Part of a small language model's weights.
Size: width 128, 2 heads of 64 (1 for keys and values), MLP 512 squared ReLU, vocabulary 4096, 9.01M parameters.
Architecture: normalized queries and keys, capped logits.
Training: a variant of Muon for these matrices, 224M tokens, 7010 steps.
Each number is 500 + 25 x the weight over the matrix's rms, rounded and kept within 0 to 999. Layers, rows and columns count from 0. Numbers have three digits each.

# layer 17 attention query, 128x128, rms 0.0928, rows 109-127, columns 0-127
493568503466547550504495497491482512498476524480510493528523496513521509472539529518537478510499449470506515497514443484509463490496509493527521487516476520491459490487472487525475501519442491497514501532484512444538564504527495510483492448458506496512475537476457495535519493509492483470489510455516475485479456502471471475491520517527516503476553518473508535514446518500519456488528
454508494499493518498510520509487515495489503490510480522540484544509484523534530512519483511521495524506477518478517545532532533516475489516500552479494477529489497523538495517540513483506532539457499518478457502515506497496472462494516476464499510479502476467532470480483472529490501520500493478495482453476472510504498547522509500496535507535518467532506524476488499514472507465501
503432485493525511503539510492496504483494507461530458496517505516524505516531493500486503498501542532515480481505529489450487517495472544504476520487514465493517461524485446489493473474510495518535486479519490519542493470547471532536488473522492478530510475510513437476465514503495481471497517500497532574501521540486514479537457522488534530459508478511527522449504520525524454530493
499473529529484494510455475516557470523549521469496470469490470481462466508493523523521445523495476462531549519489507493489490455530509456494523491469497540478493542528516519554525504511503508486529507464495508501463486478458486455468445513539526491467487544465504474512520527498493495524502487468480479501506521475531486522495473536491482489526501479500465502477493530517510518492494
507438469504493496528499475490504503491528502500515563515505482486520488491504486507538538586498514545493500486479494523522497502499467530527519519526507506523490476496501506533554513529524510503466474462471484532523454483531494497477481503494480537492488459512540524487458509498488473514491549497525512507484521526481496515500498522526475526520497482541506483507497510519516532515480
567465534484464509488499521471482499487539450496507510468512500453532528479479451483479497496481502506485480492509481500469490500443496485514517497530486482497508455507504498497536516529499548511507504506516507528491503479485535522485477479559474534528514489502484528499491482485474515491498525548500514510473528511518488544503541465445540454526492509482543489492534498478532503530495
488464515499535497491489550492524485489548512502488553521510475458553503520449509474473477486496502480530509516516527521485500489471455513537538507496493464510474439561513466477520540483547530490479500534509496501479468527522518525498469462530488497490494516516546529509491505550496463523497515521527520467459517491487486466456463497522478526495497473471537518448504520527506485523471
476530471484508511536511477467521504467501500475482499485505512568475492480522518512479501519504492493491505504505514533487497483475500480505509492510518491525499501503494518519491513486495497508528461520502494500496543554536549516523500470551526536509490470493525481522502489515508523518482512508497490511525518528509503513523506496474478504508536485486461496540526436529479486498550
507483499477507484483459490515494485518481477465470495521514511475516514470488520515542524569485525532475502486486520472494494476523439508498495499499509523475484523472504528548518500515495526475510516503482510513483482506482455505481510484566539534496503539499480562524489501500490506487509463498491524500500479488539465480445506517457476509479503535467488484506523506503472531526489
534511496488513479486515468493495501519466457486465507503502514529497513476490491495488511490482508482493518480520539486484506452527522486533512488446497483483489452497496532485509502488489480477476504523512491495489500471446505538449520486508513496498535509513517510516520529497527526494481483496486471505501478481515475483506532470478508511528477518467486492475525520531481490474486
479430478514512502507497558517482516482497500510512500502523504458522480555458492513481508535496511522518481494492522524548502501505484526498533497526478493524517470515532516463549525495543550528536524514512491499539453479492532495523494528554475481449495504504506525524470527461465483494523487518525515460459522478524513505483472526503524491469474493502528497517495545520505466561447
478465481508514460528531503494506498450496491520525558497530531466518483508490454526480541490517529562477465507526486517490513540431484533497533503545444499474542497537490480514498484533456461491510493462529448526548451470506522511529468488493496500517520484550500480466511477480532504475486536537495507517521524517509501533507543503489493556494510460542529490505511552496499497520472
509459513486502526499486531501456464503507496507507488486533510475487563473469471515450468468504501460506507529493484495489491515462551537511528452491501467538516477508503524457461492486481504524506507479490500521521509478506508517511510502496470500520495527524508504476485501468524524484486493496505500481504526523491517488519498522487479477497460499475508484499509483506515471547539
524467484518535510508513487485505493536540491521496455501525493559492481527483523433495489481545499529492519520489514491499502530466491516504533509524489503485533490510488478489437507497487520521499471499490492492510530508483526534525501459506443499531450482527497514511489484444471489531491486508503491509488547487474536546489458446492444489489475508496540494496471511464485530493505
488499563501501475488528502463516499483480508508463498452487499473493487528511482465500518470504527475484495500505453503499521521489527493480512500529511600511490497517512486499503473536489448492520518492483533490441511518484518481515504471525481497477488516508495506496518498473509501473510471484485488504565506534499472460486493521466478468509530457535486537477485503496499496507483
509529474519478563515497518529479559569428483457520504510486478464514508465487507468519524514479498460493468505482501462508533489570489515464441493433502541515410521515518554494566504503524466523488480484466535534452467487526431421458515560449498533404508479483508518501502447568501493501533487471487492492499476495506493525479550519516518528506502477500429487498512527485501472483505
513497489546481471503506504540499514502547507470484496483504478502477473501491532487491503481566530519508472497484457481499515505541544538500486533509508503515517512525478544478503535501496503523520542468450497461464508474461460463527515510477462482533509489486457509502466527480500537477492489514498502504507545503524483498502514504546500488484532506513469481496489504462485480491506
528497501473501482461493496536465477490488552521511481539496514504566518498484497543503462479507540474487500512504521484508536481510529536465519515533495512491484492504479479464464533565488519472490540456504479483544524493526448507499506515470518465501505522479463479516481490499527487500478491484502480530489506516492503473525479542505518523503482460467499516498491493452520516513504
509457474466524465459476557499455480517511505538537531499504575526538496522492484495466504555491487525506503524511494514517501486467503519514534526529497407501510452533483450508456493504455512522504500498537488474531497465505498523521484479430480484543522495527496498489510494483535498530503536556545530456451514503524492484518498512533547515525506470548510495526508492494531498490486